Each number is 500 + 50 x the weight over its row's rms, rounded and kept within 0 to 999. Layers, rows and columns count from 0. Numbers have three digits each. The size before them is the row's rms in percent of the matrix's.

# down: layer 3 MLP down (transposed), 640x192, rms 0.198, rows 114-124, columns 0-191
# gate: layer 3 MLP gate, 640x192, rms 0.17, rows 115-125, columns 0-191
# up: layer 3 MLP up, 640x192, rms 0.175, rows 115-125, columns 0-191
down114 092:494577517569528528519450483568512621494534468453498539561485423514537646584482445575519423581491423477412538474517533512602509524544497570468490426529498452550596481518575544522500561447526475416570431516473468555528571438565620495561552536498438564483586461537441513560497526485530513427545475534580522498581488493494493495492480505418485476410518597408500557503524603495497472456484502467509449582421454502533513485488522468514542427605453475441444481508396541467449562536517465508480430471493615509442545440583477476504533443504441473501568438504560475532524425472490456545
gate115 106:478569519488567495547518533504511487502529452549450482492479575617504469491492570510528539563535454526605511493550473460502564571529482522496521501494489554501516596478545408574507594427470553559525446490554521481564616583612498561476490612442404512458583515405503503508579521495531560563531512510515495481589511482456536560550503455640515609463558525579551498620548507490545492483457496436576472512473602513484538506411406517428555466478496465545522510488539604510457367561478483541535422553531528490513404534406501492493476496490527547477487579486447500473485555508572475483
up115 107:479422444421446384489512464502468500608490510549522423464522489506456454441464455450556417523570499525582439561461430417587447511588496562491501494494513541505439526572544534530565512545463541465540562523412535424493437645473493526539558554507532579461545498497563409498492572544546519504553379476547495447485603454487511541398544498567481443456555474489504417591508525518534404473542495579548555518440467489574496518553505504535465514436465497427531515497494540450522505545485546504456503470540442520498470482395637539473455456461463455549499534480501506456469525495652460568
down115 103:448555416417559461592471536622413461502506517497548448526524447469482477547368568492529459461507540498459435459507500540503476534495516562483450525534522476552511506459434559502578506429434561493541436489485523515512400662548495465578452481468525484508529533425519417444506541533485522536346437528533462454459575472522514552564452476433593521520464567438497526610504646472547478479499504569582485440515553497496532525522507482498509479426590550527553502484548492499504545434519501577516446550520370430519478483525540464561533478533473441537466478471478453407410513514588464538
gate116 101:485478509500465458517525398466536453512478586569423499424502547583507476609513428565483449437534527450480476533529414458536540373386553505597522450477581429540481557416589512430534500472488391460640520527492425517479509506539542463484503503463574494568510495442435487498467494479404479457519448524505513609548438458407474551476506546503457459562513511475450510588545539529468490483527537528470498483393495479457403401527468469511529536479458408484502585533562468424604493508535508542499478405561509475476466506525545545467447596533586463489573518522541538496501442479398517525
up116 102:512491502388520548546540516499552614447499414471549512566438522490445514419557412502572525523542476417512615584384429525457588520537507492590595544512607430427543458488528523531431560557524462542466503485543469466501477428455548503530482520427464509523515458492566568525525526518564477500515525558474529529456585483445523511573555503553494508533472486519499520523483527455492564516473503545549503523476487463522527391561587428569524551485505424463438407489558489431407628470523496389562593497499407434496551432512470494556424545473523530461422521504559488537523574432489577474
down116 098:536515457439495470558564442465539447530525480564489466475483485460533501411635512414498577574568586359492486560458472501450516474479489523519489503575558511547589534511513528511428501564585560530551488444496499438520484537379488458580517525440475462499545557533568479418580521573477535500447464532570423498502544480509454547539500470496536468462483451450541441558460469533591428443529523532552451486552599537540441567503403536382475511514514518473556520443574548538478436521550494508558473573533537511520654437458467519599538528490524588422446555534485477499492522571588500570
gate117 093:511511467364445506486461396530421519529482538539574525543392478564498502487613528503478542410516443514505535510586530530502527474449406449557565416454488572532510449485504497364516466513524523517486447460501474463457530538467511592571423457540545503485411564525508440491472509504430505406537519585452508509429496517431449532456596562557541483484453522516443549545440486457542589534511562484447510486499542525539548483565443550448509469412491568434534549481491502398596524429482553476508434530494510515442495501506602504385491482454523611580491559558540538466445536461393464572
up117 101:534507439486459495457547486603437523492540532514602476541593440467385559485556541490419479561447580441494444458595412500542501438543471496551567531470495548542483524477530487574522387504601532546474426538603609557553491506561481482407497398449495514507490517505472493440568533408538342500524544492531471541525524538550508477502470515478573434488536490531531555561484510527448453522463518561573411620525445569446518450537467564508489458493502439463480566480463527540494475578471456492455547579572522502480606479496445450494525417570489529502473589446466449537547472551441541512
down117 102:443535573483510499541538417505517484479520423578500577477443438466507526463414507528463469529536537396556509544456397492503520588542443454518537565558505509499430460513552549444476524489514518501495513480477450513566528474438579434366516563488516469514563428507516472446478550522485483380512387463498508473469522555498508575537605510620535569496462510528515589609488461521484537420533396591470339489507435549377523556438571493501561508479451521511434493511474456523539488513498559484531479481472492410564519460463539481447521466487419515494480479495504441441435586430426499611
gate118 102:482576549514529587514470496528491523516486522486476510497503544506478552443534507517474536501563481491479579567438437489484514374507480577542516541556552512575500343553509570512475451515423488505505511458481593479532504459559457510468523497465540578542471524562491585514563484527573517444442484414455442507481531511529464486509472450524495498450491512423524504604440485345518513442441529528586420487562544441533425554604537504498495561456557571376389447532571467445568497428566515431512493527460474544401446531462520417349463484534435507431486561523435511465512533484517436579
up118 098:474592590485498501522485524454487491502520460562516428530378543534494503556573503559537559520497424482607517474537502544445519539537340551477516528429535469484532513438443493574453576508537511578486500570564482366501475518407584520547528485452482484459560472509511408410537551443540441515548535433604550549533497465485497474488450477487516471525476456593527576562585449643533538475477455431487568489507461488514423523450559467429561533570449460477476467583429523533493540507534504397551474539494498496598536618577540499477516515457473487444502495392518480501508522478451540420
down118 100:517472389562538537486520493496496490504510558496469584528549524491615480397548556411458578518527421593344499565437540553501387542444428429534522466489513515487456523492476522490511453566519493511487508578469445467585466523497468420548588443482506476516473515474526552501541548481522545510453465430521580593494428586537552478506547547512482485526439453490492486516475465499507480581533498432538458517373460583436443403428465442430585502541444447558560574549488426501610524506440503563561456503510436523506541545493524519499542456550477499561524535388540496463408509472423436441
gate119 093:483456487456487506568442432560509575530497534560456492538425565512533545359492503527557581526373558503459491489349503483412477426527509527534558461410486397530532437511538496443490385554573485508456550494536517480461492553437463435573559566507499696436467501509504505438402500450564582535487502536438434527520520571441505482467527543551436613547521450487413511528518499536560504488542530552537496513510495543475552433503474559575542475537543525462521553482463472472575534605479463513524480504507461441504542527510537414452414525538468526459492569435532539481445463497440465483
up119 096:525549459418433506545456494435466525503516517606404483486548579517505452555527475492539576515489536569565491438529470501480504495664496529518510563534510536453489513477542543518483549544619462571459634567522538510474521549490554504523563455418550552486536464432556522507488553557464494508458574597486504519467583549572426486476465527543514636596567483481466528570574499604397444494445530482558520456543569488578524420577509478521528463522495484540489468423503429517569469470454594489587457510504549573476520622407536448508544509550548536496558497525439481427517471455505478464
down119 096:525475469516582496499498545480472498445487478439530426474584551511558593514613560485463523555415509534500508505546536433360423461557450518512601495394547505483596534520506547411480514493533527502480487505475472532514515435490497523483483523420563565451487517412478484522544644572502581556456555534650452487499498555484555458536452556526508559467470442538532539408523430473504419497502509539469528366528475511500572505442474547524495550478532528572533514426451404500493490526490516502553386575604439532489474575526541499434528459501479458451590490381495451457465450460451497548
gate120 098:517469573452555521483429520467555500456522529501542380463570544558542474496540482451506497577549416486462470497553412515499459452502573533532591503396496472513573499494424444381412456549490582440550520459514510602543529525509495497416485520509588464522504467479504546563456445435574482591547556497648433493520464499571557478635509526500545451504491523607486489492453468491613500506569512518508465540478466544492435460461443508476478426471446484426470500557652408589558524457586531518552532540458552480461509501523485455478551512404436528550471476520412454482483459502522467538
up120 095:493493419446538567565464535483479441533468580445486453587569526509477491399548351505474438573612441388589449480432612539499592528474440544522613439487510427413514484489467473519460488523554563514516521464536506495496510447519512437476572427481480583517469489481490481509533538482503491551497444473557567404509503487518505419465508501439537496503422529490500568648484503540591499553535497548461518520481493471507455518506492496547474530523574529481491470583474437437524471630443459531574503490463573492487546519511463491639492582469529512598502537503420453620542443464514527502
down120 097:452464538437562512460503554504560449498423475477529499514424392540521508574546529559544546461493531493504480534523495548474582540514554468547576517516493497464521539512475566488454472470458523484512511430459508572520527527464479499434467546467421437399597520494488439506516578551370433496436604520484529532594494498473587512428605468397581491570497421497622534453495510473492463551534544446512488507407455441511500592585619515500388512553560517625561588518502453472413579543595502509535471468450491461587519437479532568522448537493512451494566543473498452498511554447480448495
gate121 096:520563419476472516469544506447422555452528506500435517360463512481532503564582464519568537579438609408486497451394511493566387474577465541421486541577508459597501421464575478485452547503430467477549541517596470527524493446444420446457498488484525566520566502541362416487566404451485538470551459467578545475505431583564496550523479498518483481473557453526474519409440470553484539563435513535527509438487379535448497486561526592438468438506529452504531491484515555405524432492444536497544460480527446514503541426459510454477517538528463547518420562431515548489510460502460564458
up121 094:523506508452393482502500575490432510595525493456479507549560506527542457516450500431517552488358483455541551566515538454490515471449489549455442486558504516540375548509506511406530523462492522516483488523523427461516600543493432435520528485470474495419535473464535508572375465539449500443428524455450454564601434514471409501549532454446499532461481476495512528532553448490527564566547511468592499516553482399519442490403584567497524521485542542446529474454534419554529528512527550546406460437585473468564520540459545585456559539414405637516506455422461581426479511491440522407
down121 095:459541477458593531530507500565497522500450497404383522436484477436524543550470492476555474513398467550536571520569528500498522455563520425540505489499595651503483528623478507534562504490548446414524455570560530476484560492452515580533689491492511509540441499508480504483628464542432451459485548543548513527387567503496384439531503539515540516462429512531515481476519485526437462470501477443473445487502432417507439448526500554483471552501425555441546591471590481549441536476453615481495500462457525433593501437542407493511481528534535472515439523464506467519511504523597483574
gate122 098:555492498491573521556593413498540573564529505354564496485503464488512533602386520498439472553437407491448566513447526546520401539469488525439536462551582461460554464518489522434437618554450491545491533585488456463477448474424542465505494524534431498448482477584490512609506437472466401480422513620556399446466562550534509576526433542445506549479450489482488498494413459439533475543485525476581499550448378461463459521478536560578470504491478484418507431527525424485512534552451477505516546526508556512464444488533483434546511513501514486494561518471502660437499567456528478493
up122 103:478523495541545574451490507473519456465444525541424561556461485482455521414512528433539510555492476489489488520486614462490557448473503614522459514475373520590479546471514541474555439563534472458489530450511444633503509636461458560439523525324529494508456461385458490477485449554514535510517615465504493508548367553415553503555598518564545430495547513568604517474469459566566418472496538502516527489493484545462497537565476538437495539501573466546508474476556522504506500519413505403460598419538498496426516485446499517580526425459515455505488615506504526502498480547535557509
down122 099:514554510392517401475483448489500531470516566507504538481516524587611507490397422518480484506416476504404406506529431475580535555480567431579497517510436548439475434517458481478518424586470457424531515447630538568486609555493451495581481551504489495534435461409413489458493471465481482494511542571551527489489507467476492500504506497526495436520551414517518591496576455549536473452598455510505461568535486495454624383528499506475473511547465492582535422407505484532458478519448580545592459457466589379482558558470531463543543477494517518436404434537484487529503470516423495516
gate123 096:480501602464600565523533580410533542528486425498437517585527582511551411455561428488413391457460558483459497581566518530623437511438416520589515491562620550470583541557561495584448475541475437501485482543488558511574508474553510544506516494438463534426464459485504452480494479493449501441516571555486516444447542583586519484472509509486516540477447487561432535445463501501498417596478534459536403614520468513514514578508489486479568502345557476481519501556566451519539420500515526402513484487451450516448555468495503542502434531512527524508422542505598458472557471463501518512
up123 100:535469627490531508467511407505509440535579635516467524428520490460628494487543558622459444461545477531463442523499470569470511415574514423542581572544520473403485481447540490422471533522547459477472458516390527574455456528488523498461537511563587448414459483525476483475497513481550495512615450481504492502502501535459524485378484608462635573560456549523605505492491502509516454511428437542524578427459479481506509483570464524529495508458468495565549436488494493505539470535522557468487565472526549492468541536497493445643515552514525549401512556561579577498538530543431529458
down123 102:351495569598477524617517544533488505555494475470551502456548555445539526418514538472479459469540560455533470551496413557448617437539482586544563538497536458547548410498441567520575493419530588525524497472496457591425450488492397481515475548567476515511482459508465432494532510568465499532438526494515448537513462468472510520496550502566516553503527558485545465449471489473520493440498505547458568501503487507475480425501428506587463518564530458482615441547508433506546511476518490325510530479589451541509556522614497415537519508549489498499557417579471526529657487402461445521
gate124 092:537458549435526620531559534526553511491480512545476510487543582366569429486502485528457502448469530478490472451526496510473533450412469499468505452590531476469515417585554559477495558458481562510541513557494562549604470333509506504533608494501468609532413537563540459475586504461461567514517586440524528529417483492481509465566392464530489560525565583481525503501588517516518583505511547513538506469478480478564487427491630357494459575536575552487607443498517478468426488523465569543483415542512521464445538486544536531500510554486560489498478498535505450524578594533524431494
up124 092:477516471595447491497627512510463569508576493573477517398488452539561582509552506510537450495558443453432507591425443513513516492578526491501469525455531465513415501441584563531451474583435619433442518432544483435443495505517524464471456413508520434491525489487482533522422411458508488495523488531537508460507520488653401564486522549456518481528534433483430536464493435460482509437427555409476461579535530485425492560495443548492551476459432521498500465530450556577585518463477413446411514512446513551444497459582494549498429384455418461495473433508571553488388443498547495519
down124 094:572494537484521512501538501446502553526408538489483480402516499541522507538465510569468513483533523415519448502464513529512437493486522531518556519533575499530481488576542504481555587526497362576487558540598555629560492509503446533471392655483465540415567557465494500571506472514551515472567528448486493541462469483439478478495489547503469480480435523574477406507556407490566502513478518546442503430319494534541512472523518412532486499476466485548565552400534555558516522541522454443504412481491486524483530507500483479470613565484527443359346479486473424428494541533449525544
gate125 105:452506560515531524538426400535462466537465499564508494455425599534531446497598492581493571512460461518454403466483496512550481471512519517533471503547513522478462488472494542422386492492614449476405578558459509504491572613542534493471507384456568467566510551461487536589524460590564462487602560496518465576523583496551532463536465572495465525540439434531455443475496511496571563537581494492464493497524651530504440589498492539452487479481484533507520560437501553587547494437536489479423514587477555590489508514506440512418511436462409482554516517598482538469389491579502433458
up125 100:512491542455537501433494490495508416551529555571569540539587496430496393503467463400534514427482509508525537483514541493530474484429545493409450551495490534449514562522419484489490547543459522496502475581536463550617582507448540472549561461530444523462454483444444474468478497427476552487556515489591560412445578393545537532481459501507411517493546547567500409485485520452541526507427501539417526564411622433533470488547554544472432525551526510558502508456440471499512623562517591522477406583632517519601475523459460533416561529461459504496481404516523425468542440546456548448